python train.py --attn_scale=0.198 --final_lr_fraction=0.05 --dataset="wikipedia_en"
Each number is 128 + 24 x the weight over the matrix's rms, rounded and kept within 0 to 255. Layers, rows and columns count from 0.

# layer 5 MLP down (transposed), 384x96, rms 0.0952, rows 200-235, columns 0-95
[[127 122 176 169 106 137 116 132 130 154 113 126 114 145 168 141 187 125 143 123 102 130 146 125 108 124 130 136 151  99 141 149  97 142 147 122 142 164 107  86 104 119 134 153 125 146 163 130  86 148 102 159 113 128 141 108 142  77 182 121  73 105 147 124 121  94 121 125 129 142 107 145 101 133 157 146 121 103 136 119 137 125  91  68  68 153 149 123 134 157 136  95 107 167 151  99]
 [141 120 143 154 148  98 114 134 153 126  73 167 138 130 106 131  69 129 133 133 111 141 151 132 158 148 136 145 119 151 128 166 164 119 107  98 118  99 120 126 159 123 137 158 124  68 106 125 123 110 135 135  99  90 169 110 120 161 101 107 129 120 144 156 113 126 125 101 103 147 169 114 145  99 127 147 173 103 117 157 108 127 127 137  91 136 136 121 145 126 159 113 134 100 127 153]
 [123 106 144 161 107  75  90 136 158 130 126 125 160 113 127 105 106 167 125 131 110 132 135 142 118 131 132 106 134 146 107 115 132 139 145 133 138 116 103 112 173 114 115 151 154 101 131  95 132 115 137 140 118 144 139 137 142 143  90 119 113 124 123 120 131 125 101 143 160 137 114 154 111 143 166 166 143 168 127 120 112 135 128  76 157 145 126  98 130  91 180 124 140 156 107 158]
 [ 77 114  97 148 142 141  97 117 115 132 103 122 123 116 129 140 118 162 111 145 124 118  97 122 112 163 126 106  93 180 115 114 152 149 140 120 134 145 124 121 145 126 151 110 127 153 103 104 170 137 131 160 142 123 125 137 132 141 148  91 125 130 142  89 144 149 109 142 154 124  77 127 135 127 139 146 139 107 141 125 109 168 155 126 167 117 168  93 163  95 108  87 126 142 116 140]
 [136 197 123 153 116 130 107 160 150 131 108  97 156 152 137 133  95 128 133 125 161 140 102 164 142 134 127 162 101 150 129 133 122 143 136 124 145 121 150 130  34 129 114 120  95 192 135 112 108  98 122  98 135 139 145 105 153  97 144 100 137 149 129 121 166 119 140 136 135 112 115 127 108 128 117 114 134  89 142 133 125 113 126  79 116 147 134 123 135 115 103  78 119 134 132 124]
 [157 141 146 122 118 147 103 144 145 127 162 106 178 121 160 105 166 150  98 136  92 121  97 145 140 151 148 133 164 105 146 149 123 113 108 123 117 112 134 111 167 103 131 126 107  88 158 166 133 139 124 105 115 151 124 110 118 105 143 130 137 128 128 177  90 101 139 138 122 158  95 134 111 131  99 154  95 138 120  89 161 116 127 117 115 146 154 153  90  99 102 109 128 129 121 112]
 [166 155 152 138 142 153 134 104 150  94 160 117 136 107 181 114 114 117 157 134  97 123 136 130 172 162 108 110  92 132  85 121 115 150 122 141 152  91 162  86 116 126 125 156 149  81 103 101 119  94 147  81 101 157 144 140 173 112 134 127 142 143 119  66 186 127 121 112 171  87 124 120 140 131 138  86  74 128 146 104 156 138 147 134 147 136 128 147 104 114 116 143 153 124 125 149]
 [130 193 134 138 156 135 104  94 106  92 127 100 114 115 118 152 140  91  78 120 137 139 131 151 100 150 142  98  99 125 135 112 118 113 114 157 177 120 115 137  97 129 142 134  96 217 120 148  98 156 125 129 127 121 166 143 138 155 134 129 155 149 115 135 104  83 140 130 139 107 170 126  87 117 148 125 156 160 153 117  88 145 105 144 139  86 159 174 129 121 168 121 131  97  86  94]
 [133 135 114 110  97 159 143 116 109 127 128 139 119 163  96 110 139 185 102 162 145 115  76 105 146 116 133 114 137  95  69 107 103 100 155 133 162 166 112 140  97 129 116 125 141 137 162  96 111 145 118 113 173  94 173 152 120 138 151 122 148 122 131 104 123 123 145 112 163 135 135 147 156 140 132 127  59 152 144  85 156 122 110 143 136 154 135 101 129 137 136 154 142 122 129 133]
 [138 164 135 147  96 151 111 115 165 126 138 135  89 124 157 129 145 157 150 135 116  85 168 132 114 148 134 150  87 114 136  96  97 159 148 176 149 127 132 134 163 142 106  71 109 135 142 176 151 136 119 143 167  43 104  99 120  98  99 135  75 121 142 118 170 141 125 105 124 170 117 146 168  90  68 152 137 152 106 133 150 108 129 125  96 164 146 102 105 110 100  68 115 133 104 175]
 [122 155 120  98 139  96 155 132 113  86  86 150 143 162 104 128 124 121  65 129  97 115 122 110  89 184 115 122  93 122 137 141 101 158 138 157 124 131 156 135 149 129 167 152 121 158 164  82 143 125  95 100 157 137 118 115 155 127  83 146 145 125 109 155 133 137 120 120 107 119 138 126 138 146 134  67 113 176 167  94 135 139 150 138 135 143 157 124 152 161 121  85 145 107 122  93]
 [107 181 112 143 131 138 111 100 142 114 126 159 189 115 118 139  97 128 160 109 115 113 119 159 120 114 154 126 131  97 157 137 142  94 108 159  87 106 159  98 111 135  91  55 145 169 129 117 159  97 137 136 143  98 127 134 135 124 101 140 119 123 127 144 122 124 102 169 114  90 145 131  79 124  97 141 144 140 132 130 126 129 137 148  94 119 145 147 130 177 165 127 132 152 134 141]
 [123  68 139 146 111 117 133 155 105 165  92 171 159 124 115 123 152 111 148 134 120  87 133 151 132 148 100 136  97  72 109  95 111 141 139 125 146 124 125  92 167 108 178 137  88 165 165 172 120 161 137  89 137 151 110 151 117 153 157 132 142 125 131  72 135 108 139  95 134 158 147 107 115 122 121 122 153 144 121 128 109  83 108  83 141 145 131 108 128 174 138 120 151 133 148 132]
 [172 112 127 110 108 144 105 114 146 141 100  63 164 131 136 162 133 138 128 115 110 131 131 112 114 146 132 123 192 112 142 103 133 114 136 112 151 130 150 117  87 126  98 140 128 100 159 142 145 120 127 165 151 112 111 124 143 153 150 115 102 120 157 127 106 135 117 110  96 142 147 125 121 131 157 155  89 116 111 150 145  95 110 146 111 139 132 152  92 132 130 108 138 143 115 172]
 [149 130 145 136  97 138 100 120 133 140 125 120  70 118 118 129 111 102 135 117 100 112 117 129 134 159  92 130 148  84 168  93 114 140 171 168 152 160 126 116 165 171 124 150 137 152 104 146 126 114 107 141 125 108 104 117 127 115 107 103 117 102 140 146 138 159 109 122 107 128 135  93 120 141 119 187 195  94 145 119 106 109 143 149 143 100  95 121 163 123 107 144 129 144 167 158]
 [157 150 158 148 155 120 153 122 147 128 135 138  70 137 154 135 157 135 153 110 157 118 111 141 143 108 149 119  76 102 138 166 134 152  98 137 136 151 146 140 114 131 142 103 162 128 114 122  91 125  75 126  96 138 105 137 149 133 133  88  89 105 115 127 113 149 151 106 163 152 117 146 145 133 117 102 123 182 130  96 114 134  79  88  90 137 116  90 144 124 123 123 114 111 133 121]
 [140 165 139 112 107 127 152  74  95 106 145 107 171 158 107 116 161 142 120 141 171 119 146 110 139 179 125 126  91  95 114 113 115 140 136 134 180  82 112 167 131 137 106 135 100 155 143  93 132 185 146 130 109 107 164  99 129 101  87 110 139 111 131 113 137 121 144 130 113 136 116 179  83 110 124 115 162 119 131 148 116 138 126 164  93 150 118  86 153 158 121 142 167 123 103 181]
 [115 118 132 137 132 138 132 156 106 120 155 119 148 114  89 129 130 135 104 108 127 138 161 126 134 112 133 140 119 109 125 127 147  95 124 154 120 101 158  93 116 119 129 138 149 144 113 100 141 144 162 100 110 107 148 122 112 170  70 140 112 134  79 122 144 109 143 161  95 134 107 137 161 120  87 145 138 146 117 150 174 110 125 133 101 130 130 170 137 138 134 110 162 134 150 128]
 [124 117  93 130 148 107 129 117 157 143 119 162 145 117 165 143 157 142 146 122  98  86 118 157 134 139 123 101  77 122 126 163 140 107 157 163 126 103  77 203 157 119 146 134 173  92 142 102 124 137 102 182 147 108 128 120 154  94 121  98 136 126 139 128  94 125 137 110  95  97 128 139 142 112 107 121 102  86 113 108 160 109 127 112 101 178 144 163 102 132 108  98 158 152 154 122]
 [124 122 112 101 116 134 152 150 156 149 133 149 104 114 109 138 128 128 126 120 105 170 104 121 118 116 138 126 119 147 144 126 125 113 154 154 120  99 103 139  63 147 125 120 134 154 154 114 103 118 145 119 136 141 113 131 127 140 115 152 142 155 204 123 120 125 114 147 116 139 116 117 118 147 121 110 156 161 103  96 106 117 136 137  91 158 134 136 145 120 122 152 129 115 111 109]
 [127  88 119 139 100 142  91 167 128  82 149 139 173 108  97 122 131 144  86 130 109 151 101 130 118 124 156 121 159  85 139 116 110 159 114 140 121 144 149 156 144 154 141 121  90 106 140 152  88  58 164 155 124 160 166 142 127 124  93 126 123 126 117 184 134 154 117 127 127  90 156 160 147 160 153 105 160  85 149 107 105 128 129 100 194  99 109 115 197 117  90 126 130 115  96 149]
 [119 103 139 118  58 160 116 162  87 154 157 120 171 115 134 142 139 106 100 181 118 111 142 121 117 149 113  98 140 140 150 125 178 144 139 138 154 119 112 168 143 107 133 164 184 134 125 155 111 108 140 134 132  88 107 116 181 112 139 126 135 131 127 125 149 115  92 104 125 112 119 157  97 123 101 117 102 172 132 107 132 129 159  91 123 119  85 139 120 129 174 119 129 121 111 121]
 [144 161 129 161 124 122 163 114 128  99 127 131 136 137 117 105 142  85 156 126 142  97 119 117 139 122 129 151 124 105 122  92 128 130 140 114  92 166 137 152 131 117 127 104 148  84 163 155 146  80 154  98 128 145 119 147 146 117 164 128 138 121 119 106 148 139 147 129 122 129 126 187 120 148 104 115 141 108  90 139 107 144 197 105 103 112 138 129 152 102 126  85  81 115 151 164]
 [ 86 146  94 115 108 134 118  89  99 134 176 116 219 136 144 145 111 118 158 102  86 151 155 114  88 109 134 152 165 102 126 145 141 159 117 158 111 156 137 133 103  92 125 154 131 148 119 126 153 128 130 107 117 130 143 147 123 162 125 105 101 119  88 111 153 143 121 153 118 104 133 162 137 132 133 127 106 151 147 108 155 121 140 149 122  91 104 128 139 149 123 126 126 132 120  98]
 [138 169 147 122  96 107 109 134 151 104 133 122 207 124 109 133 123 122  99 134 126 146 118  94 128 153 165  94 118 107 124 104 139 125 142 102 105 145 115 137 106 139 140 115 133 108 131 118 129 115 110 127 117 118 113 100 133  96 140 100 144 131 134 114 111 126 142 123 128 127 142 127 142 153 128 151 129 163 118 129 129 160 145 117 171 133 136 137 128 147 143 143 121 115 139 144]
 [116 128 112 148 123 123  93 166 143 137 118 135 114 122 130 159 179 102 160  79 118 101 161 143 130 124 132  98  90 142 114 136 153  86 105 124 164 138 107  87 200 137 110  96 160 103 110 143 145 128  64 157  98 117 134  89 151 165 202 143 142 125 177 130 117 173 144 149 140  54  68 127 182 154 117 185  81 151  96  93 124 123 145  93 107 163 106 118 133  90 101 125 171 128  96 122]
 [126 115 102 140 144 106 125  80 176 142 121 143 124 127 105  96  95 139 112  91 108 110 127 116 129 122 138  98 128 141  99 134 146 164 121 130 129 155 124 112 123 120 133 174 122 146 169  86 126 121 133 150 154 155 140 153 162  95 120 138 136 118 161 113 156 114 109 134 111 141 148 143 121 151 163 135 117 160 160 122 135 112 110 111 110 107  99 133 153 116 129 147  97 141 113 168]
 [127 141 151 159 120 122  91 120 121 102  81 109 152 140 160 131  96 124 116  99 116 116 124 128 139 137 179 131  83 178 111 142 101  95 172 150 119 161 131 129 123 114 121  89 139 151 111 163  98 118 176 141 126 116 154 102 123  89 110 148 152 128 113 100 136 147  98 161 164 131 145 123  99 135 122 145 114  72 139 135 134 150 157 181 109 158 134  73 119 127 131  90 118 130 113 153]
 [154 108 150 129 123 139 161 197 149 118 130 148 148  98 143 144 126 118 125 153 144  88 121 119  94 123 145  95 130 114 150 119 159 122  94  36 110 136 160 124 119 114 129 140  97 106 127  77 126 119 187 118 125 150 144 112 100 114  93 155 142  89 142 158 129 122 138 111 118 155 143 141  84  97 128 113 126  89  67 140 157 183 144 145 141 121 139 153 147 134 161 129 121 165 130 112]
 [ 92 149 101 141 123 122 147 107 149 128 145 146 100 147 127 127 164 142 141 124 115  98 108 116 111 112 129 144 126  96 140 125 116 103 181 131 151 129 121 146 222 108 103 109 130  96 124 118  87 109 145 138 151 125 146 140 166 102 151 123 116 122 165 101  90 126 112 131  50 178 125 142 115 119 113  86 123 146 160 157 147 134 142 142  69 135  98  97 133 144 158 145 139 195 146 112]
 [118 180 134 147 110 149 101 136 124 156 182 123 118 125 133 121 132 108 160 128 174  99  86  73 106 123 162 124 110 116 124 112 142  98 121 123 194 127 146 138 208 103 151 132 156  79 130 136 113 148 146 115 117 106 131 147 154 116 134 108 113 120 132  88 103 121 103 159 117 140  93 158 156 117 137 112 113 166 109 116 123 166 141 115 111 133 111 154 117  97 126 102 142 142 139 143]
 [165 122 103 145 126 108 158 133 110 149 138  96 122 127 132 119 170 125 164  99 106 107 183 138 144 148 119 205 136 144 108 126 131 147  66 108 166 121  78 121 173 103 121 138 158 106 104 177 109 158 142 133 137 110 154 143 122 137 103 135  96 106 173  92 100  87 104 164 105 114 113 145 164  94 108 102 107  71 144  99 116 121 148 129 166 125 116 133 138 161 113 140 156 114 131 122]
 [137 158 151  80 129 137 152 140 145 100 127 121  93 110 141 117  96 127 155  97 153  94 137 135 157 107 141 144 119 134 117 151 119 127 166 128 109 104  90  73 110 163  78  91 151  86 121 138 119 146 108 112 130 161  97 144 177 112 122 124 129 152 143 148  85 143 115 120 127 147 142 122 144 125 194 144 145 124 132  99 123 138  91 164 160 118 139 145 129 112 178 157 134 112 129  84]
 [ 88 117 130 111 106 104 109 141 206 130 113  92  89 112 136 131  95 174 121 172 122 125 167 133 111 140 132 130 136  90 122 120 130 110 114 112 127 133 139  99 160 144  84 110 160 134 122 123 101 112 104 115 189 126 126 113 144  88  79 174 164 122 163 149 128 126 153 113 131  87 142 151 100 143 117 148 177 118 135 129 146 159 123  94 121 125 158 116 156 173 129 125 127 115 118 129]
 [134 114 106 137 120 141  84 106  98 134 103 125 147 139 121 137 126 138 159 159 133 164 110 149 132 147 110 156  92 120 100 116 111  96 143 117 141 147 132 149  97 123 136 160 110 145 135 144 147 125 116 120 113  99 110 116 126 100 145 121 135 163 122 136 135  88 116 137 162 171 105 138 174 129 136  25 147 149 134 170 145 119 108 112 168 151 162 113 138 127 108 133 127  84 131 152]
 [146 102 118 129 117 132 102 104 107 120 119 131 106 122 138 112 136 149 156 140 150 130 161 132 149 143 122 133 151 131  93 142 160 124 134 136 108 141 105 113  47 115 116  91 178 148 100 112  90 145 134 123 142 109 143  81 136 143 175 146 125 137 122 140  90 112 189 148 111 134 138 144 166 121 152 114  84 115 108 129  70 166 161 173  74 142 153 158 125 144  79  91 107 144 166 103]]
# layer 5 MLP up, 384x96, rms 0.0933, rows 201-236, columns 0-95
[[123  94  84 121 126 112 142 131 135 122 170 151 126 138 122  98 132 142 136 143 150 162 108 158 114 120 152 118  66 146 130 150 116 105  96 159 120 133 116 164 129 146 108 115 136 132 178 154 125 123 121 116 124 112 105 111 119  96 138 135 138 138 159 117 158 165 114 164 128 151 125 117 150 122 146 117 132 108 123 155 135 103 113  80 130 146 134 119  86 135  93 140 138 145  99 131]
 [154 119 163 135 129  97 144 139 130 139 115 102 101 138  97 121 126 139 128 101 121 156 172 132 133 117 121 126 133 123 129 122 112 169  92 107 136 155 179  96 177 146 113 122 132  87 124 120 155  99 181 104 189 154 115 148 111 101  90 135 103 180 132 103 146 104 105 103 149 125 127 144 115 131 118 146 107 129 195 109 152 137 125  88 181 145 104 105 132 125 158 139 134 131 109 116]
 [128 116 143 127 124 119 118 117 145 143 147 100 129 157 144 135  93  99 113 118 125 123 122 159 115 123 119 169 155 114 175 126 119 117 139 119  71 156 133 140 158 118 128 173  93 122 118 128 119 139 126 139 136 129 121 106 118 131 120 146 129 116 122 133 102 133 159 121 142 129 121 105 154 169 123 142 101 101 153 149 175 104 128 129 128 131  84 122 146 117 117 148  74  98 102 104]
 [117 120 125 141 140 169 145 169 136 120 137 119  93 153 125  89 125 100 167 138 122  80 121 142 148 128 106 104 129 173 110 168 124 116 116 182  78 160 155 143 109 139 103 152 125 130 126 169 163 153 116 115 150 129 141 117 112 177 123  87 119 145 148 156 124 147 115 138 126 130 128 123  59 135 153 103 125  96 122 149 124 118 109 108 163 135 158 162 130  92 139 124 113 131 115 127]
 [103 101 134 121 148 110 125  71  88 143 160 128 118 125 110 118 111 103 118 114 151 135 138 120 104 135 132 108 104 119 147 112 140 123 133 141 149 142 140 101 186 161 124 129 168 123  94 135 125 135 120 144 108 133 115  94  98 122 135 121 103 109  94 123 164 108 139  96 139 146 136 119 118 131 107 113 140 113 116 148 161 138 152 168 166  98 143 105 137 126 151 139 160 132 155 148]
 [196 113 126 120 131 163 112 142 114  83 124 160 124 117 134 118 124 183 164  93 125 130 133 180  77 133 145 125  53 112 126 121  80 103 142 134 126 112 163 128 124 115  94 130 106 121 131 188 160 149  90 136 140 134 135  84 110 172  85 108 147 171 101 152  94 144 117 109 128 128 118 138 147 128 124 115 181 122 167 115 127 139 153 167 117 128 125 138 107 145 129 155  93 126 156 127]
 [113  97 100 145 163  93 138 139  94 125 110 131 112 131 182 114 100 152 162 101 169 134 141 169 151 137 122  89 119 122 174 162 102  93 137 164 130 143 156 106 129 139  72 112 112  95 142  94 152 126 119 118 110 166 122 168  94 116 143 118 123 118 133 170 180 143  81 133 128 104 112 117 151 123 134 135 166 121 148 139 126 124 103 128  85 160 113 164 117 158 123  91 111 160 105  93]
 [135 107 111 133 154 119 148 121 122 133 171 142 129 109 137 142 108 121 140 137 164 136 107 123 122 109 133 129 151 133 119 143 109 148 142 152  87  61 116 156 128 162 115 120 154 125 119 189 121 140 111  86 141  74 124 120 115 140 138 126 133 168 104 161  88 150 116  84 128 105 125 114 121 182 120 116 124 109 166 152 187 120  93 108 113 134 153 107 109 141 138 133 154 142 121 123]
 [168 199 103 126  97 118 104 121 110  61 150 115 127 152 110 115 137 123 140 125 165 157 154 121 117 103 128 158 147  98 142 139 134 175 139 161 138  87 109 133 139 148  77 151 156 122 118 123 153 160 179 161 119 147 133 124 137 108  91 127 101 178 144 153 146 165  80  89 119 134 156  75 128 106 133 111 135 102 145 152  97 108 102 166 138 133 128  99 109 201 104 160 127 107  87 118]
 [ 77 136 118 109 154 115 180 178 124 162 164 147 130 114  70  82 166 136 113 135 217 133 109 135  84  90 106 127 136 140 141 132 145 130 105 156 110 135 151 171 148 136 119  94 123 114 162 162 119 132 160 151 112 122 119 152  87  99 121 147 167 107 129 161 161 136 116 105 136  98 113  92 120 116  96 166 110 118 132 136 105 122  91 118 162 125 156  99 110 125 119 188 112 102 111 144]
 [114 164 110 105 104 129 117  99 138  82 110  67 147 137 108 144 132 115 128 131 144 141 132 126 128  81 112 128 125 105 133 109  77 135 124 134 148 101 148 114 140 136 129 148 126 126 127 107 168 136 132 142 158 155 118 161 121 116 135 148 173 141 138 145 153 156 120 145 135 135 143  79 129 114 138 152 117 116 140 137 106 143  90 144 123  75 155 169 130 166 128 133  78 122 103 121]
 [143 157 119 175 137 142 145 143 109 141 133 123  69 164  96 105 130 125 112 127  95 123 158 144 175 120 140  64 109 141 146  86 103 105 134 168 123 125 111 154 133 148 150 120  96  74 129 141 174 142 124 114 128 103 140  88 116 135 116 122 152 118 105 154 171 191 130 149 115 114 118  82 110 115 148 166 105 120 148 123 107 168 100 155 111 127 107 135 136 104 141 121  77 162 140 145]
 [100 190 132 143 147 123 166 150 116 151 149 120 111  98 134  89 104 152 101  86 135 120 125 137 123 120 133 135 135 144 157 111 135 146 111 147 116 131 117 122 121 125 147 124 123  86 188 166 133 145 159 106 132 165 125 113 104 144 122 154 162 131 136 153 143  83 141 154 142 144 130 149 143 120 153 123 141 145 114 127 121 134 110 140 182  82  85 139  91  76 123 123 123 123 115 103]
 [123 132  94 162 151 117 154 114 101  84 128 158 169 152 138 132 125 195  92 153 146 143 103 134 137  86 124 132  87 183  97 157  85 124 121 118 157 118 137 117 150  88 144 119 133 118 161 130 122 131 140 130 108 117 123 124 141 176 119 119 135 109 126 144 119 100 126 131 130 131  98 154 152  96 120  74 123 125 114 154 155 118 126  71 127 161 165 159 102 102 124 133 135 123 102  97]
 [147 185  82 131  99 119 148 104 105 103  85 137 111 114 108 124  98 170 185  79 151 164 123 136 149 121  98 151 102 138 127 100 103 118 111 113 163 112 130 133 190  82 150 127 122  90 104 131 141 106  98 165 178 106 157 120 140 109 119 177 130 111 134 137  96 165 114 163 125 148 146 109 127 115 130 116 121 113 134 164 119 132 102 109 158 136 114 138 121 102 142 133 139 123 140 140]
 [127 158 108 165 137 113 135  95 121 146 145 182  96 176 111 107 168 102 141  62 149  99  99 141 116 119 131 130 147 110 115 153 129 136 141 141 137  80 152  89 149 111 134 102 109 137 176 125 145 136 136 134 125 140 132 137 140 128 141  96 114 159  97 135 106 146 147 109  94  78 153 112 168 145 150 109 140 110 127 120 155 130  92 129 166 134 158 120 111 132 102 121  80 115 118 111]
 [153 149 123 108 115 107 111 147 138 109 112 136 150 172 151 150 128 119 125 166 117 146 133 123 132 115  90 119  99 135 131 145  78 121 139 116 125 120 121 119 134 136  85 109 162 123 145 169 168 147 137 115 128 152 144 102 147 105 147 151 133  97 113 108 123 165 117 126 120 156 121 144 118 121 124 138 145 119 109 102  99 144 106 147 142  84 126 120 116 141 156 145 106 125 162 129]
 [132 114 120 126 121 130 138 134  90 139 131 164 129 139 135 112 128 111 183  76 159 149 171 148 162 144 111 164 152 112  95 141 140 128 118 123  90  88 122  93 136 118 162 105 137  91 132  94 108 110 185  63 145 110 130  78 134 122 156 131  91 137 128 129 134 119 132 168  95 103 151 121  91 148  93 147 152 119 131 138 170  96 135 144 152 152 101 126 102 125  90 122 172 116  63 151]
 [155 135 115 184 131 140 119 142 146 119 135 140 135 131 166 130 144 164 153 100 136 125 140 148 104 129 116 139 122 101 144 118 125  84 114 126 109 133 115 123 123 126 123 162 120  96 143 133 126 144 166 131 159 112 109 109 131 100 136 102 105 134  87 135 119 124 123 133 115 147 180 112 150 142 124 140 105 128 129 150 104  98 154  94 145 134  96 102 117 132 111 131  96 128 115 140]
 [183 142 132 163 174  99 127 166 126  96 180 100 118 129 157 136 124 170 138 135 189 134 127 140 127 106  93 124 142  73 102 139  98 126 157 144 157 137  94 131 131 133 168 129 116  75 115 105 137 135 113 139 131 132  98  98 162 115 119 153 128 105 111 132 155 164 130 132 101 152 175 105  83 110 156  81 184  85 144 142 147 126 129  70 157 104 110 125 127 132 157 163 108 127 133 100]
 [101 127 113 116 143 141 145 156  93 130 108 153 137 116 167 117 112 111 140 156 173 184 120 115 131 121 162  98 115 140 192 115 163 137 113 156 103 137  98 128 156 155  96  87 153 125 137  87 129 141 152 142 115 106 135 112  72 110 125 121 125 150  89 160 130 130 136  46 119 165 150  97 129 142 126 112 122 142 171 100 121 104 112 140 129  93 149 139  65  91 115 151 146 137 101 113]
 [168 112 126 150  88 160 170 107 134 132 144  90  93 152 143 149 161 133 161 127 157 126 147 109 126  82  88 115 119 119 112 155 148 145 110 176 124 111 152 139 116 152  79 130 102 131 127 109 151 133 132 155 107 116 112 108 113 100  99 131 129 160  87 114 157 141  93 126  98 111 170 154 127 126 109 128 106 105 158 150 129 102 108 124 133 141 158 142 147 113 118 128 117 136 152 125]
 [136 130 136 102 147 101 172 151 103 167 161 125 145 146 114 114 114 117 152 103 118 124 171 108 115 117 154 175 125 154 128 111 136 134 147 135 140 159 143 146 126 109 154 113 143  82 141 141 161  97 160  92 116 115 117 133 141 106 115 116 144 119  73 142 125 131 129  95 136  77 148 125 140 178 136 106 134 121 149 156 144 105 138  82 134  70 119 149 110 147 160 114 161  93 107 124]
 [122 150 116 163 109 162 166 166 105 109 152 151 148  91 112  94 115 129 114 119 135 117 137 113 128 122 131 139 143 174 131 137 128 123 152 128 116 128 144  88 126 125 148 133  64  99 125 100 156 161 130 108 146 129 119 134 118 131 147 139 144 120 120 116 110 136 130 106 102 113 135 102 118 114 146 119 142 154 171 111 116 129 155 133 121  98  82 124 134 158 133 129 162 107  98 109]
 [111 144 102 113 140 147 120 128 115 116 127 113 106 154  62 163 123 123 123 112 161 122  99 133  91 102  96  95  87 117 133 117  92 168 102 158 175  99 114 108 155 138 110 120 141  69  98 149  87 198 110 160 140 150 113 104 159 103 161  90 160 103 110 111 116 192 141 139 128 134 171  62  85 172 119 121 160 150 137 151 126 139 105 134 134 189 149 124 124  92 163 152 134 140 134  90]
 [132 118 187 126 115 123 131 125 132 107 143 158 126 150 166 150  88 140 137 125 127 152 136 171 134 126 122 149 139 169 150  88 133 139 134 139 138 154 158 107 106 112 109  96 123 115 135 155 167 145 105 131 131  89  93  99  50 162 139 133 136 114 101 141 117 123 132 112 148  94 139 146 154 147 127 111 166 116 119 116 142 134 140 127 124 110 150 123 140 105 134 134 117 137 104 104]
 [167  99 164 134  93 126 116 102 106 161 110 160 121 129 122  91 115 145 110 116 152 136 132 133 145 117 105 140 128 162 102 135 125 159  90  95 177 100 150 136 129 135 138 135 131 157 165 144 151  98 135 120 125 101  71 105  86 125 124 144 158 145 102 131  70 111 121 105 138  96 150 161 126  87 156 172 206 111 139 128 147 130 139 119 109 113 132 122 134 104  90 144 137 142 109 157]
 [143 135 120 155 118 184 161 124  97 154 155 145 108 173 140 120  62 154 129 105 102 112 126 140 152 124 138  94 176 129 151 103 124 126 144 122 143  70 136 124 128 117 118  82 162 114 140 131 130 126 124 135 137 146 116  79 126 131 173 166  90  92 117 109 122 147 131  88 138  85 125 134 142 111 114  94 122 115 164 127 149 133 103 118 158 142  89 136  85 134 100 212  79 120 105 149]
 [147 117 126 119 163 147 141 103  85 128 136 129 152 135  99  70  82 102 144 142 165 156 134 107 142 105 117  74 111 127 131  87  96 135 145 149 120 125 108 138 164 130 106 115 145 136 149 124 118 126 130 103 154 131 148  86 124 159 161 101 152 145 104 153 145 129  98 104 139 123 115 160 145 144  90 133 122 133 191 130 118 140 101  85 176 122 129 136  63 191 101 146 105 111 125  96]
 [159 140 140 121 137 132 171 108 116 104 100 106 109 151 123 105 147 135 125 121 168 169 106 143  93  95 117 134 106 129 102 106 109 102 138 104 135 111  95 105 167 132 152 138 104 136 151 101 141 135 152 150 118 101 143 107 143 170 100 131 138 159 135 108 124 110 169  98 158 119 128 106 114 147 156 144 169 121 146 139 159 141 100 171 130  88 102 134 138 134 123 171  97 122 141 113]
 [119 131 108 141 131 118 105 102 124 110 135 156 115 131 123 113 118 143 129 139 191 122 140 102  84 123 162 129 112 111 135 112 146 125 173 153  94 112 127 119 141 140 158 103  83  73  89  88  89 141 178 119 150 128 168  82 105 106 138 113 127 170 139 167 146 127 155 128 124 120 137 127 112 164 115 175 135 112 159 129 155 114 144 112 134 121 156 191  81 142  92 112 121 173 107  98]
 [140 112 144 138 132 120 161 100  86 149 141 172 146 138  96 125 120 127 161 148 105 130 127 155 142 129 104  96 137 140 126 112 162 118  84 154 157 143 145 161 144  79 120 138 101 121 101 126 130 100 129 105 152 121 151 109 111 133 104 112 118  82  89 145 133 161 121 167 131  77 127 138 130 118  80 143 130 116 144 189 155 117 133  86 166 143  95 150 117 116 114 135 114 115 106 133]
 [ 83 124  74 133  95 132 125 168 115  94 183 139 130 122 151 159 132 104 153 122  89 119 116 183  93 109  87 159 121 106  99 147 126 155 126 180 157 155 152 116 164 143 103 136 128  99 165 172 124 150 139 118 103 150 129 155 100 131 123 147 103 103 122 149 128 133 125 125  77 184 159  98 108 118 130 152 146 116  95 155 109 133 126 147 142 130 112  91  89 114  86 145 139 140 133 142]
 [118 150  78 133 172 123 134 103 123 153 171 119 140 119 137  85 107  98 187 118 116 110 143 177  91 142  97 141 110 119 121 131 101 133 128 137 134 125 116 107 137 169 101 151 124 129 150  63 154 139 152 140 134 161 106  97 100 133 103 149 110 156 100 107 122 117 138 108 126 178 137 144 155 136 141 129 112 116 133 139 127 154 133 165  94  84 109 136 135 151 124 132 113  86 114 161]
 [123  90 125 174 157  89 132 148 114 128 145 118  94 147 137 103 131 120 140  90 129 165 157 169 145 109 131 164 132 137 100 134 104 143 107 162 122  87 120 130 128 122  86 139 103 141  95 159 133 149 121 148 144  79  80 128 141 139 151 161 106 123 116 159 175  96 139  91  77 110 149 117 126 134 120 115 127 130 157 129 151 167 112 140 120 125 121 163 129 137 117 160  97 173 117  76]
 [122 150 126 143 153 116 109 105  95 152 101 160 161 130 170  98 103 114 160 150 122 135 106 106 122 129  93 133 108 121 129 141 107 152 136 132 129 154 119 118 162 175 150 152 127 116 160  99 141 137 105 133 142  95 171 128 164 133 121 138 124 130 123 149  98 133 138 137 100 131 164  83 156  84 138  95 116  43 115  99 133 137 154 137 149 132 112 126 118 137 144 134 109 106 157 110]]